Part of a small language model's weights.
Architecture: rotary positions, untied embeddings.
Each number is 500 + 40 x the weight over its row's rms, rounded and kept within 0 to 999. Layers, rows and columns count from 0. Numbers have three digits each. The size before them is the row's rms in percent of the matrix's.

# q: layer 2 attention query, 256x256, rms 0.0786, rows 209-255, columns 128-255
# k: layer 2 attention key, 256x256, rms 0.0801, rows 209-255, columns 128-255
# v: layer 2 attention value, 256x256, rms 0.0612, rows 192-197, columns 128-255
# o: layer 2 attention output (transposed), 256x256, rms 0.0544, rows 192-196, columns 128-255
q209 095:482455486483493490562523452463530578522509418534549534563429504530523456434513512512450505475508536403556528484525503497500464525499437526485467503518535506455595411537497567465518437562526462463508445518468449489465478571533439542474580499521566489446463420501482490537494507500486511450499478533468416532493497490464488429501529522555549555453478416552505419480525523546467536517512
k209 095:545492496480507485528445508480513523506448547470495545549469537595489586534482470475511527551504540503543422543417540506529464538578475444495505441452471467515554471430493481494499443557518468494596513466521510462437546497454459532516475484474438489537532526511504492417447445526522558573473500491519492527528472441451451487512462512593544501542475383529579530456497515440482553596462
q210 092:465410533500467513505520456507486513435432507531532518550469581518482479467500543466484475473468565501431531516543468471477564517530470426517510513556484539484434513520514523478488452558443549492571518545472567555535458571487549526557572553543481476449587584592478499496452486480520481501574566516506437458535490470478508441505587489478560547521478538459447517527528446474519487552564
k210 094:520418495528518467516528505498472498464530533529437492512430503491536587508531421467502517552487432467527502478473492511513547501487546531386543473471507520496456465518527497448500501513524487495554460475437361472515544514517514422570446503449564530463529481468472537483482461508453534576490490539558463562440440535525555508512480516469430545469500482523487547530468559467537450519521
q211 101:396531542535486498474473543521403445452560485475489501508487485505542481471576458502534541443469470513474465531557494540538555548505503495519459588488570524505494502537499530501506515533517560510518549459479497549486543492451463544552545495515488486434448508537488482474468553446526508465482554523448512535469520561531494568524555487516472541571452469568485537488511438490505435478487
k211 099:579469433464467390463476439496466539546434475493452438477523487488504465459417539494442512481526503534545470490490475432508527503545538560543446522477516498528517559524436431536457508475474507530563508451421499549412513505533495504507513439530503521449607459519446603540517465477463603482456593487413481452470531524485559532560434475509495438507542503471495549541487497524530548502536
q212 099:493544484433446436539480483606495520496473519529551589501512502538506560539566575520481504481522499448453484477517428461525466510457522554450489520471445476405515531503509500497502518521452515534519505515514445453526526493536524514542526454484524521456546502586462456531499588493545460496545481627485497524481487570494509411530557476446482463455416535568569521489502545506476541489558
k212 105:488540491423520408453489504535482470496479506509477462579478594483552501502547500482513500521506494509485518443528489590494421496505491494479517546484462520466557486546544526460498478525438529523481517566499523458453433483510530511525491506513519461477473459537545492510481517528556432474502550526484459532521591540432458526503528553505446463523485473437423512543392490578428429495517
q213 099:558452482486415508496468506550435509557505530467614530451553541455509526561510517530431509457534464466474455469513551537441504554550487543477497541564476543482511517509573489544572494477510486548549478536459513456450473504519483447447460433543415547588493516537493499527478477472500512567515540467492545534378453511521445459510572530497457532456487488576535549501505519457519565575428
k213 100:482473461512528468500487507495461477460477509548541543521577558613463487541458521479506475436464463476450495475548492483521496457479504480477527468446472497490523482534472478577447504509508523520530490477512491466549478488465534503530526547499597454484556484565534517454535492408468485567512515524536499464538508499531548442515534492448545516436482473531493485514458433465566490490567
q214 107:566473521495509546514541547508472491457498503501498521511433575484560523498527497532478499419526580519462532483475425491446515534520466478465526465513551508496522431556561489469487503541514429468519458572464545550492479582479475468529533515463525530465484517459537513496510517429484394559388474572524476517527493491545430501443540435547508492536536459535444534522502490531461489466546
k214 103:498489527572452488474472572473485544475451500552474530496503531479553574490499568417516534513469519535545481480484564423519478463500475532526561533479543532445486493539441514450483502563469540575493512481496475571530491529500505613457565507483529534521556506499467549431517502529526571450535489515519517476515477533455492465520431476475482552468557497411480474490495459525499462510510
q215 099:469524593534397500463525445517541477508497485487516451514521507495500518472503502492509550546422487549517535538511528507510516484558545526484517487499505440526538536560522562533471482440479479491502455528534462519552502520491434509477501517455492525537465567405455449525587445483555499527505421525521447511569460578439474584500553469571479521501451539481462536515474472519444462547566
k215 105:453534504498503469467488412510461513467503503467464517462480464608582468501471524517460522500483464447541506511510482505452520504498530533476427523497522470445457498469551488476491491435450556402572503468514501436501487502484461469637461513485516455511468461524484486507473542470491525516505541544549508537496545563517529530519398531533491476527497598546464452586493499476429513481535
q216 096:545466575449495536540512417488519525518460456507433475503417519484530541473530508448505573460492489474451558473544507513504530465472453443475467469432444478489463470497491555406572454536474427474477492527468536597522453614484474529477536478489498524488493531522535507486513432532502547498535445561517524539488420538475468447497487523574516542494526573469529505542484461522446576578514
k216 106:502444529431528536488503532484480511457451498501475442517529492497485515510480538449529474493516551498512530455542442547511483492517456514489553483552530520490600475533510497476515442660465535503540520481525458513473543474544539488509511520546462496461463517510531418571493550533507479493473462487522466452440504449555399488441449506488540537495557512459472482460511516535539506441502
q217 096:478530508541477514504540503477483466541476503520441523457581457420494484467580593530525486495492477542452509444526542466550514512437442520467478486499510573506492447537520477506489462470450460488488502461497472524449538489498405600493578479500509507550530532559569488463478511479570528480467415404466549430472504520494465509462520420516491505443457472470473483487593545406541498502468
k217 096:467433521545465515508474459548510480528509440478470385467524509476492454503527429564495477510501538567497563421460493520435527527413455510554454517474532434513514517504536555479565490495474513524516531463543549574542510457548513442430501564494522530567469518364515561522468528446415503523524524493513503468527490492527504515477548514450462591515573557527514450476463481607494519490501
q218 101:517471531513535477522553534494440494426488501467534447510490488540502526512472510526559448452483475454573447440454501425510560487541568514478541504465499556447522538546486527469581474445513499507450524472461497470488533437516497466471502530532493512462474457521486506461525464523484505511567525479505546470485503467503487422570586481572471516534450517558485547499539440493526497486539
k218 099:483467484520487505409519431520519487543563562512517469476477443387553497509483443572497548550526510475455435463540451446464512521564425489531538506488510434480505453484510525460447516450496483526497455515500505505541421504482447476480457461551477544499446416552539511491529437528447442479509554441501466462429488509481596464578452570557483489471478511482500463548517471500459505513445
q219 099:448452523568534471520495451506404502444567517469514452539435440494525460561563524556510496504502520538459497522485537464509503500450492484463467452484533524506528553423500510517516482454511466535442553528541468492496510430543485506536533485466532412499461537515514539509510423528491549517558418542477496468516481509548484455461469501536485575437530542507527503578495470485463613598479
k219 096:464398476508471476563480496552471506506524457473495520515585520432550451503551461485485471485465468476472487432524561440455556536543486504514451509530470517494482460465542506529517490411476525543546637471519543520493480477545507462513497521550486473465557451485461506542527437469507566487552552472511451518539435485503476497540544457557465533386494516491535485506443510485509550479463
q220 098:515450546480517485498509479483439483514523495475522540533476527530485528483537509466508461413583527491522490556517509517417469513459522462561465501487473477487511571512411537444486494463503440495460546470524499442500494639434459481556488444450510470513483487590583485499432468496536492471479488541470536569527482425535411456500517448514611511484508478531543470479518515458442474472538
k220 104:394449484544500436503512485474530505469498513529479549496465412457557427584440483480472475508509542516472553520467487512507482475461484497508491449553416503449482528492542426522449534487468491530448477490528454483481459500410558496444561369542495468524520502540485528489482496535509466559559491434477456460481487526456544505501544475525550518474540462529428543549562554541516541475553
q221 091:469507462472553474441521521487488516526482436493417496492466475508514466493500505496468496481501447460400490518469540555480498482449496548532454537451484473530464499430471521471435493489514521510551439568489457535479478459486510487506457463518570458578487429470502432523552459553475514497528500525502486522500541498529516498558492507528501584509523488542603452532550439437486485537503
k221 095:516389536550546470520531542524523484501528486548425493535552450569572518534487467491499501560475479492513510469496465505450533529491518522496450436515511442484533491506567481496499500523497468551472477513500500498461441477503467438523497535581529540486532505515516556461512499516487543447504418500530505550493508462525451467555426418485468438446545461480535451537530444468497581535454
q222 106:550484503465479535477426456465500527505478468544417468485561578455494492450494503458486534447471522489467521493566530498585499482428495441529495491502487501506463512522470501521530526486499499442578434518509548516572535442497528473492512491514557524543505564509449470561493588533472528518556511492472447465526486491504539475495607533487502619440570468522478595509444565616576479493418
k222 103:456540451482564539509449464536489439499499442492468509507454543497486474493585466512486525508465558462513525511541468443514505517504516536450484500489571529561401515481511492531420523407594554527534578493530470433495521479459469567507480509553534526498484616502554446485521585507538496456463485470530524474542531455482539519456444500568479509542481494506479494501473511487530557503518
q223 092:533463486507515497548530479450555475550509450528476472529470426496495480545504511498490528519510557534508423476528500539515455500440530429510510454543511468571472431470465557471416551561465464466499545524548466470548557459507480544479506541524503519462500520543441528497542510522513483484528433498534485478472529501518544513445511544550567536536538479534487491443526555537487482532460
k223 098:511448486561563453545516432521508479469575498492501519492560436510446433559443542498487485490478525490550502482486459498494494526545494568472401519496512460595548498549569463539423599462496483546538501479420452502538624491497446476520506569491526525544535530456472522462456497533564526551547512465500553499514539449487582559506516545489518552490487541483442452478478577544511532475526
q224 098:576506491478487531430501494498450529440479459510491504514486576500506529463499472533454479441510552497483488460441490506539556526506460560545561530412506510526508462480575495446442466516452545476580503521508467527497537511541465545443469468568456514487502499509522543451531560515507506556536536497523495518527472518515559545484535561513443496444579528464555504469497470498476502492500
k224 096:492468507473555517542511462513491508482601446447507508457483471445446485532534487533481460465546483522531446512504464531552520522415593485497488485418472561513561573510514498509510482499455508446413514569529525422534495493456435542553447519511550440550476517510464481514530503548508520428524491488460550441524461505525476514573443510530583574484542556515531573461581510553452530486494
q225 105:523527472556544522436517543509540468465509500521562495507497443554466471422560550546509459523483461568530511513466497548536559524545559529558436535456506557514507526490521511525511570507532592518545527477562529532490513529460504432481527482555529494553531437520549509532475532547485526503549527482576552568522574520471566563488502471443485468524447516472526595500438495498452443511551
k225 105:476533592508516473503605540540424592517450527495517598484494419480540442480528422502457508403461488439574519502583459498478484468549497497520486527502543570463547600459489545446505465510477476471478523456487565473521471562525443465558501469401566461461493602477484531541579439489521503510491491573447588475521437524567519470471458544431528538532519484497491505455503500497477559559450
q226 101:494474509454542493453580563509513563508474539505567486474454420507522486469451452583504519475548544491487429520542545527487525493442559490506467520497459565573491517478442533445470523424513502519491507530462479469457568500490487500498456465495504525461556441480572457571481527441477476469532508576510495556560482521529488495459482452510460506496459532473495435499414527503537548471517
k226 103:416497526453448513449500481443509528492513527574499540571513501488429569507487505480469511468482538444465493489486484457553528486488491505455517482543524487542493433416508522452472462550412522404490484537452451526518552582556530553532527499476505402560484474442543490518487569553465476526493508452512523478567536524511461468504532534489431535418438443492480513514451485517544494540500
q227 098:548524457491458474557503491516483504596466520495526525509500462478504515527423539500434496501475513543455541522464507489497572499488537544449407496514552517493502523495464557496487531518557500460519511452513426512453500452560556468562447513499414561468482576520541502458488515507509578428441541518533427572496469520526539523549492544503517451505523426540501498550548507548434490459504
k227 096:481490452469568563507499582510505520495510487458508477455521409501506475446426554548452571522447495511455547468571589514462557554475517543536504548448555484566476472529521431466486431499516466476500462517480482519549548483438464510533524476489490518528407498499534536448446504528456505397463404490482503440554473554511531507479499569540489481481421462494523548507490473460457535494558
q228 103:446529537438530511495464539447531488574439519496501532563435489483502544447464529457537521498355453473447517520504549540459552476507537511532616473474430533568466508469592502528479499448502475497512466524524550519456517565508459485426524441477464538575507443489533489478453526506519493503566460492496530470501493482490522530450455487471543520463521420504454498458511450487513517458488
k228 102:481439535533479531516572489527546478522518533510497439510560505581459555446480560499512522513433511487491626503427509478484529488484510520472500529437596546492467435494552487497457528457492474497524479523526442448551512527425508573491509543482499493532517493518581479499517492477625453470539433488548517552550480506477433446544489523480498468484513521474432539544531571564491528565496
q229 099:535545548538437465488483471499487558525400535539560515539490560477549507497581518529454529553531515446475548511505571481434524479480486531553535516422477515506471527557561523494523525516504510560502536576483551528453512432476481476495508541512524523515444494541532514516527514477511539499543527536492512458478479415505511516488565534468575547446455503527476526481527439514448514485492
k229 092:586500542443502603463514486503472482517527517483583528481504487508495581439498501574452431473489498504502540511478551532570526466528488468571561566537529506487557568556457479469509502478540555497420522499462555503481525588496504461498487510508497416539549467471468495477487430518506500498534535566466486529523502518469467417530517497530529473566421462457560519508527459585514498509447
q230 108:505511512479552504560449494563464496474458478468530430470501546458420509451525540519535454513536462511501516498564451538514489546516438593547436473506513442445539545526460507511540471482473458504479541453474544518515455507521515450483436539465584529474537495519500470458546499533437528446492517428448487468570520504438519477478529467493583453544565496455528392487540489565501421389457
k230 107:536499495486438480427529535569506563444484582493477581518470547543560452507488517487501465619505452521514493529498413461497491501486462367502514479561496470492509483524519541534470547460490445509490435543477451507481571433476518485417518483522498463498511516467428571468488455431538512524495542509450559403499552535488518475490535560468476554450472521517521454515487550536495529467496
q231 100:498517552467508470394538484532490513492539445482537525471570489580533498475475514504492493500489541477537450498542471446467416466482574473516493477556497468496467496479467420545476454522490450497432485465469474520565436372538487466497496499495526469515511537490487469461502482516509565541471554474475528567537470527452496410466533507544379546522480496601463456523592474465442475463461
k231 095:498484468477475541562512532498530457548434509483466561502403529503457540517551519516506496517535510461502592499531544518425423504537505470546442462501479539519498497531426472503543473464535459513524445458509552539429489439437476574590486518519444511506568435627524474502453484462560563523482530463506546473503525480478451557559507477493483600450520514504480531495452491473529500444483
q232 102:512448489488597502534532521518490458587478466527509519507476485473478480442517470534510480556510456469485517515531468503538500464473465386496479599490536496475497519536545474518459499495523405560496493559464499565496457425468498475482472439511501568540466512507443511558506484506460446517532477582546576537487484513479425523532527499553537450466509524452466475456564445374562532514464
k232 101:484502497470510550424495524567492551518483439412533456419555519496559419550511468530526513448526514485399493453457470492519525442478497485481554465562489535561486462493461463543557484444495517546544467429538529473522574526547568486481490518524469570574581466571511543434483505491510533503486510507540526539560445534524468479513460521503554449471525557520537566433469520544546484513406
q233 104:486546475530516522555557536494499512522537443491540544400465542488511512498428498513578505586553537465506492512475458462496540573483517403527494578506497459507507541578482618536502562513490491454448520455560501449539500549562456474504480540564464441578544582496534513434470529507481502495493497516503525510469485579490574504468517450508478472454469545480515507489518465499476504451483
k233 103:472436443507504513505514546537450570455486514443534583446560482441492511396525482457516425485409445565541505501484536498535465479446498518457519427551529592506479517549500506504579441473537470442532486558460479503512477466508502489497586421493467498501568484482569462514469476538551544483481460521474463507474528509511499466520530470451469548496584479531489457525525510499482588512547
q234 101:535514498536486520524411500462507493484475501436518556549459513494406590454546496520525521462520553578445483470447511506506504462468452456490522470518428477488512540454493452450471540493417517522551567440472525475511507589498546493470425467430516457555486498424484525453355523466432530507540488498465488509457539539560449457515476468576468514557528483509458542524537526526445406524498
k234 099:506550555478496463503485474536459408538487403509540478590506567505486502498533534416465460517445526483527512537477532472493455512517434497455488526498529409468491519435554515527439520584536509520425488490526570495499418494472504425469586486544476537470546543521524517527449558520554540515540568477508460543517542474518455491479552504458475506541580497484456504429507516542494436501533
q235 102:492481508538404512492506531547526493447554498496501510515465516477441532539451530477497458586480535492475545543459519555520487528489502528465496484406532451465467455511531499487541555494544528540517474411542507486591581479475472537446506390452506574521486520490505577399503528498408444518463614546511493518474542515467500554579384538489500481496462416508483519586478536556528526517571
k235 099:451574495559500490513405448524502466435469420516541501473454496457489486501546503481481504547450461477456516484478587484551473503437429438506494536415455552494558487480446520475490556489452496599449561487520530426465542546476478504500586542523540475505467506414451430438501525507438530531481541477553489482461557569461465449520418403505513433540510487456522590448526466507452520554483
q236 102:461494460487527505513488514551518516555511555478526442528497481457545457573483540446468479489467507498417525478448536491511525470568520493516491566465496494546549535532512545459488462553580562489524616450559527484470416481569502520479495432541437499499539427468476515499486496520472525460436458422484507509433557551507537500482429572491530458439487505528472458494438445485439474491490
k236 098:514469481485393472419530490521499521531515478420464437512554480480481558465387519571487484513470534499523558462554508448481528396536462474503487426465461494509459487458496402551452481486502483536494465513524488470515518585500450453514579528498509475460487519514553501435501489524525510472528538462550480533534456525543489514534536502517487501548567491535497482500564538491503478462559
q237 101:412454543458506483429485471431485461555527485479500524519513481464502404485487476548546525555484475520511515406512482519477468506478435532532482462556525533481474464468512528486470549523498447527469463488501529497457537561570583488478526549552443485478490524525500509490518615525480465467525486449477489466591520463519530493547438482469452447468505458491495471480495491544535511542476
k237 102:523530575541576536544525547464550522488543486541503510524456493574498476561506535502512509468481424509448490504486490491452545465479538478441527520449515503424472547513468464563495534462477544535532484459503453444487555489437499471492569514539446476484488385512522453523450486431451418510512488448482509479561478515537516437572431443547499514504585450512501525449534569534578460477467
q238 105:420506424485492467478478554499428556492447524516572521532498461537434482503489471525495519512491519513505501479466472513405500461456461503521593440458477517536567467468465533485522459534504539494504525456573480533491531501504566499483523504473454511585474459509495480479486432382496544453535511478469513558572518530442524472527533541517494512495518471500567518476568490507513470504479
k238 106:487509512597535564482480481537549518432485458536508526534494457485510532452530549498524517442499424532514605507506524507433551513477503495506457527515520491582423614503510486532505490535422450549509510466428529453518442445480497433527490495502491471462444534499471493476474495472513521519548464475516525505565452570439454519529571515521508513465456522509521556512385528523525503535517
q239 100:384438517465482501512503506427486449587557511530522516493519527409488474519503469576444557502497487495548506464561487512467491506536523521556524505492517509450474528452564579456505544492477537423500539546543521464431580369414496468458575395490471500491503494476506465512510524526482426605524500486537465498555507565613479491495496526545475451495434526526491558493522503478492486491447
k239 099:534427544467532497460555557512458461497510400476475462494507454531476479555561518510577613430482505572469451462454576542497515475429548562461522510533499498609528409493504538495477448512492482520539477524503498517531483542475478522499480460479522490500468405501453537534570482459520485501543554551484454482471499502492466548488417545495538541467550430432559446512470427463445480495525
q240 100:497490517476463511571546520397498512486540555510536532449401477487458532585514520481520521469520496481514524460508462526485499515542499475489550548548455601521533583548480515416496443547497489496511501546462459485529523508463525458477545486531513540527470505538528450574473462413450418512516524489470409535520523458460480450507562539461509512503518483476439503567577524473470409628514
k240 097:527517512500503509534460539473536515459571468521511504623482492525565540454554558470525519507434498490459517545578549538553446533565540547530504504498466453552560535454490441498526478464503507517471456527485526487484533514549536468444519426510501525523505586456490508501491470418530532514482574466549412544658456470497553510510499510487480485512538487469501512458611477575518577449458
q241 108:477522467521449454507514514565548487475427489534515458486458516558486448529541491519569449534506519448539410466487469575540437523458505528486457434531431502471531504525551499468544558531497496449484467489497452513513505562504475544449511523581516466458520570505406538485468494485448482514466458570446539477450492440472560564464533555444530498487454485457463527495454585517463497450528
k241 103:497575519556482421523554451475488493525594469492445465537483450500507508468504507431497498513485470454520496505462469569467477474467439575484516534507526478436517472515480550547578530494522527533495540462467516554503541476554507526500522456527532514438518464485516514546489469536518526469502510538472499432532522495515527505486532518587472509437461522543427424473487555484497497441527
q242 097:521518526505467464473524516447561492553545464543482555493479474517569482549536585463529506544526483553531480540432536530445538510545527546465465490404507526532507506544483481453468455555489527505467495571475433563515536497472564467503536572432523513412488559547517533523462455526480484532564508472539493517538456478482489495465537450524543500517469532493533528537522531536522436483414
k242 096:548465578455512540537496474495533448533557549486520532482550507471480501517490548528469539464568511421447511505438559575442537493489480531505517476499483508505537518520495542511441436478447492528486517489452560473466558442528481502456449521534546499384515457563562512520504519515465503540535485542515475448557582435511492383497539471451471504481438493406453579505496519500557519607453
q243 097:461514501472551515435444562442508546510592501493577493455458465558469435522452492475550561502451476527478489426515478537525527475478515516615515542503489464460527531508553552490461433538479453511471499490467462448498507444496567546491491573491534508499559469530549505481427501495508418434566587472493500424456493442475533472508465522506486504531480560523510495473438519578486504505512
k243 093:540463483552518455472478461484464460587443490506468493523500469596490505528489524470534567487442515578514549436492482465524534575480588484514542539552478572483495514500607452507556507503547523569536505551450434557516420472490473501495459553487552516503467486508526501475500446469510459525503478549512480522544540510531564491408528504478442611562542526447496514574536561504519536422587
q244 100:500549518474551517564426528486451503458530491538526465542537513532518499466573499536491503500464540508485527499609497531546495522580517473491489542535522469467537495612484579512467483535541498474441495487458438494497413551495457512496549521515462479559423500516541481542488489494528568498485484483498458493470523578556446498479513615487517484510366472471520518552514437491458490497520
k244 104:518463480508511507441546461512496547529539424472472525574519434442468501462487466563463471537502464533476458538487437521521458531526553445527524491480428447507511460495472479542504480502491484499581538468452422560501494456532508549545459474486530576429505507498455555520481426496513563500565485497504467475540479459517518537486497483484515486540582548481508513511454491565487480502473
q245 105:481485503532414484558556549420454463429431468549512535479493521495440431531452557491534512484494538543499525499431476467460512547522483527506484521500481443559553480498504435539448512474583485529495542491477502561459519458544591481470538533466524467499460625476456472484527463464581474479552535487480552515508506484548527565445478582495504497541463481456445474475493588468484456539498
k245 105:481502501500530541518478553509450497500508458495501444492529489480569494468472443437453535450505489512428501442496528558466506544527438499448439472512511515418451484522557555409472546443541481524569543516478546553503526524526531440548460461556471437514483514573505496500480483475450544468510425541612457468481549403499519556475504476482548522487483502463498431552567534436436510534450
q246 097:458493527450452585511518498539514489468555501425509472564458420460503496499540471487439497506465534511481548488507574551472473581541428452503545482440465518511448504511496536513526526539496468480516427537463491406478448540496544477563480507489515526476497554411464483535526478466457523489551471531490469444510518487405521476506513510499435426553419523462603411469535569541512522491533
k246 101:533507531506429492503510513493546478485449492442558466496461485494446525509543444492528521508498434480550429563536532512538481434549488506402493514505416539486513435437556523528601467506450465442550521500471532417512502488464587496487519557486444496483449529460468490430476479462488533452518468548491478474520438481498476436525532517456475586528506521499516475423514479449550516466484
q247 100:530517552541453529525527480495454468497555558460497485527532436581461512429495519547493444489488483464560488483520461556433427558565502485485382492449483498535515467539496511474495543508511438533511447546484500467527530512522411460478479488505513504456516418496469487505452502501531486569551434548521496421452520529404507511452490452530578506437486536504539498435509560589446468526523
k247 098:505490623484467491478513518428536490460509512554475536602511491535502487469478464497405535504569508512471493476474490473517455431537498531445445510498482521545505513465447551474543528513481506477545487464491527477474533525483502480524576550465445435537536490502515425497523406473573475537492510508472524483535465501593509500493514499507489560602524513532532471484544436502454500495508
q248 104:457534459465581482542493480527461467515471415480438471447499425505528544466510461408555454443500463506541567452466498491483531513520501494519464549526429431555439549434458546479454485551546460455448536492543484485499469528500501519528461488548451527479465491506440478449520585496542511522484426485469536515554539559433550471512441466451478510534506538424512429472442512525519489452521
k248 101:495548555486464474455489479499507503470570493442542542508448457504496474468460502436522575551529528493477491550511488476420449553513590522453511493568482474560489530444477403468511546526514477554501501546497537476523469514518512395530514443537499416530557464477490522480498527545528466465544529526496546468547434531543490404519477468543476468496409527497531492490488535542489477424509
q249 105:488520464515416493502516458488498461489490456488502463525455549530481467465579476518473506519501537524504544463501526509529512447509512521424537474527464479494499458515491535523500428481574489519506462448493440487512520593537446434429534493413515478525466479486434469532547424425512495474549454538479512494519491536450447458510493508511532470425483492529478519541540533507467412545484
k249 094:501534502467531492530469490530418464583431448499513545537531455546481433482518553506438522540496443535481472576488445465586521500526542475492496483484507524476447420544526508504510465523471446444494512539496527430455439571491500462484545474522514438487552501452513419454497513515537519515509528541543432553451470472503480615525527495601471504424477530491499562482423475497458489426456
q250 097:497536546503505541433492539465502454471483541515463540523478525517532450484585447441569509485512454482527423473481524426480546519506451443503464461455493493520455457560522488498503482515557477501521501391508465446583498508484502523517521543474497501531484553500522530590481460538565548536466466530509515542511598512510586483540544487499559513490507541421543488536503578526529498458457
k250 096:490524455491488490498515484470473518485438523430523499544484538498452519602446456497504470456455547534564516477474565477550472521468434526501537477538495495446496466504474575416526523502539512484526441451459528494477441504511575519492577512527518570446502544481463522494525401509460437476465510520550491419472465500519361503415505544515505474504519479527530573515506500513509556504515
q251 096:511490515501541483429516455492507528552493514536530465528519572502526445495509557492449496400560588502436407518435527553509447533569497416496479520498493497471557523451525501484514516482427498550526505501508531447490533548398434466473490537537516517493509496466563460504473451468445484536457522488581559503448518471489516480506549460427516533473501571524571479454448505496486511513492
k251 102:503458505495422487496491490496491516527492476499442524498454545561522482502474468542601451510433504512463555548489506569490532481490489536503514519474554523566446477504507529527551536535453629540499522483499519491421479494544542496607497523484504531505510455502518523536503579483551550527488474487449475499539526510473503455517459521472507564461458473474561491498470544426432505502583
q252 094:525533541522458439518517574511501449498404498473477557521463490482467440489555427577451504525473517524473517543490484593535511507431580438462476511461530421551511515524439450483475473509506515480506513499458498451495515457545508461490523556436487461487529477512519491434548501506490465459496456479476511523438589547527580528493503460520448485542526472504521483593501510468511424458412
k252 096:453458521522502540489474462458524540476501452537503495556474527473572525471446538548479474499548531510436483526457480474459488507466465530505516503462513534473519493543462469440421507415497448401474554532531579451451511504507512495512514479500493486517527529573448495559412546492552525454508567490569464461430529469516499488450479514464395511510495472448495514475451580493487512594527
q253 104:456533444518495522496516530573573483525484535442423522492519518493519493519530566530463478503407570502502427477526505497510474511442442499514483491483589526529537614507394508519496489459481510552449469508532447493499547448471561450471488593482531454540490531550466525417457454530545497519483522485538477519519482517505528459462544514503488476492529502466474523470482437532470414487494
k253 105:549446488541502519429495524393489515445474453499507441544552468506535415560449517553555460518449500579469478520514487420424467501467481503511485522501536468490475575555518492543460493461466545498480576489479563472465591473484478531491446475501531522532473487470472479459424457473474457483462578562506568427527543526556539517525482526508445458412457513513463494522513555470525526588388
q254 109:474548468455522498487527478554497462504485471490494437440539491509538475503472427551557499468499534542396557482512556489447472468474498439519497551511445564497558452488513489444507511405524459548485469486449514499497465481503562544446580473550572424519531442538476518509471542445528520495415513534519523557494508519460415458518449524397561510423473459500483572508488532483533401428557
k254 104:539525469502520498453445474471455578481516524447507522474410544478533512473449526569458522515431545436497565486469448475415493510475503565496481470480452553545554554510561564512471434477453539555430508521530499503537485510515480493492458501507544517511499499567512414499490463508474483485521475512470492464547537572541563507497508501458523474534479452505523452539563520525518439471594
q255 103:475465576471527523563513547461573409544451493473512506575484522476546523511469466499462558480436505586432522493555454444543564465476542470447473431454527488546579419441561450592454537514468485499495473534477466504453586493523480504455488502531510529523523482516535503475495569468494499502472524452493490509457547485539488515537524475455551541502494501554473494507503473483516544525507
k255 102:528525478492489531486489442464499524581490499552537522519491518594484401591470496465501529506522545534444435507518571587486505512499460483504555521556531593501475554521564524513418539488516487460516504493539437556583511541427450487495541539475518523538439486469477475475489468417477513519529492452429544594560436505456440530557482499507512407525494500473574543489454519507456575473508
v192 095:493532468541428501471465509479452499479477454517513539501459490498448496460496487507569442540512504535399469470460482460442488471557542511533484494480512502506464525498490502487585465534468488448563546518425495518530442501562518531529516536532495542444605502487516534466431487558555504550580537535525603474501449524530547477500511494464460506468497560588499547519573516494489441453476
o192 103:479516511481444487501432470440508485460461524539531518544577544457462552510523536488539549490489518519521508523470661516459521516501535466444553491497488480499537489491521520459507520505487455474495495473578562578551490466415516466466490480488529553530518471504531525503496486456463514550521421422519488516589508496474506490511513491474608512440557487482529544545629507523549480547490
v193 103:553465525450456541488470508522541552460506539495491550479481439556501561551491522526422465474472513522445481519532529487479491485525555521511550518482480433563479561505579511579480423561470496503593455483478496528556489547517535447508510478464517566513564503492501456517447461562473627520478436505430485452581498445396491491523524465478529522458476534544508481487562476540605557508511
o193 101:600568429519530557524559535412490516565468507410483522476527476463509501507541492434523494510504502411572505557461446549503475557464505485582516517484437492473515509508491605457499548455568503523483440450525557533531491500454447497529442482511466598479586468516502546458522501483468489556431587536483486568494446454462590466486455465492459529456500491490574518504577560485501513457482
v194 098:458472499509507577517451477545453464562491496414567563519476550462452597452501475472453446517452568438534413490564467447489467489506501537500540470546555521518533480466533507533456519484549487572508525552532475479548491514443503514587487559505506459497478522484552423507481555570525553483488491466517558486537519526441469480439487486586510473506464484478487464503471458494566492487527
o194 098:586513464482558527495445520433510509493494462459530504463469435484460461498549486568513499456565509465412508552495462463409478542552452445506495550481480523537504464515564501463418438523504530540538529530469514552432559602502546511454505588461533597531489430553543495596461488463476549507467413517474520468488545464523508498453542511475492460471540499495546482517568514484506503561551
v195 096:483517540527570475543478432474581527520531515457499482446507518494506459453471524468506480534509438462528417478486472408559513502499436501482520535516534497456505474501475460472453532517497439439503508515499477512514495555432482496432505433489527501505584493582609480484500521479448511478456497486483568472506371461560457452465493533520485473472464564393520513592480499458456399568461
o195 099:582562455466526504471488512551480549482550480533515522514506549432530487455531508566441485506498476558483501583489476476447500440537459507431521558441509469424576433479514595468520459480423462488448544536357472485511547444481540565494545608467519429510478514550457577518429540511503528495456485506545453577498473527521521539530488492547519545492490487518513506518497490530444467453484
v196 100:527415540574543486559461510433480478474502420569463492545535487544512505505555527533455540461497485490471389486548500504538491515483495537424425546455506379472524483541541473549459491543515528453563557473521497466573513518488541497547486424602567471464430521486550514505511508454491448520495474519533468569476499553498513484458511551523582480486500535522520491455533511535470541517526
o196 096:506480486451519462525473528609489459482521498470483545480497549541508557489486510481499457522550519506446576510486475521416518435449471515537486551534508527500475588513513461519471537503498451500567434504554468434515478494562505541461536524492527513453544491467524483549618456494457562414498500535452518491461528422522513516507448496513456550518516440430488493459532494522454501482478
v197 099:559519507556450439461510480514459506613530479445476556460492512461523471499520498500456528503533456540553468499480475454518507475467578418512466528465516430501415537452522511514553482478458499533482504542518518474501577558536632525488507529451477519543495403506441478507460436451446489520486465547489443502481515458469499519525528514550481428582504542510536463495416486528421501495558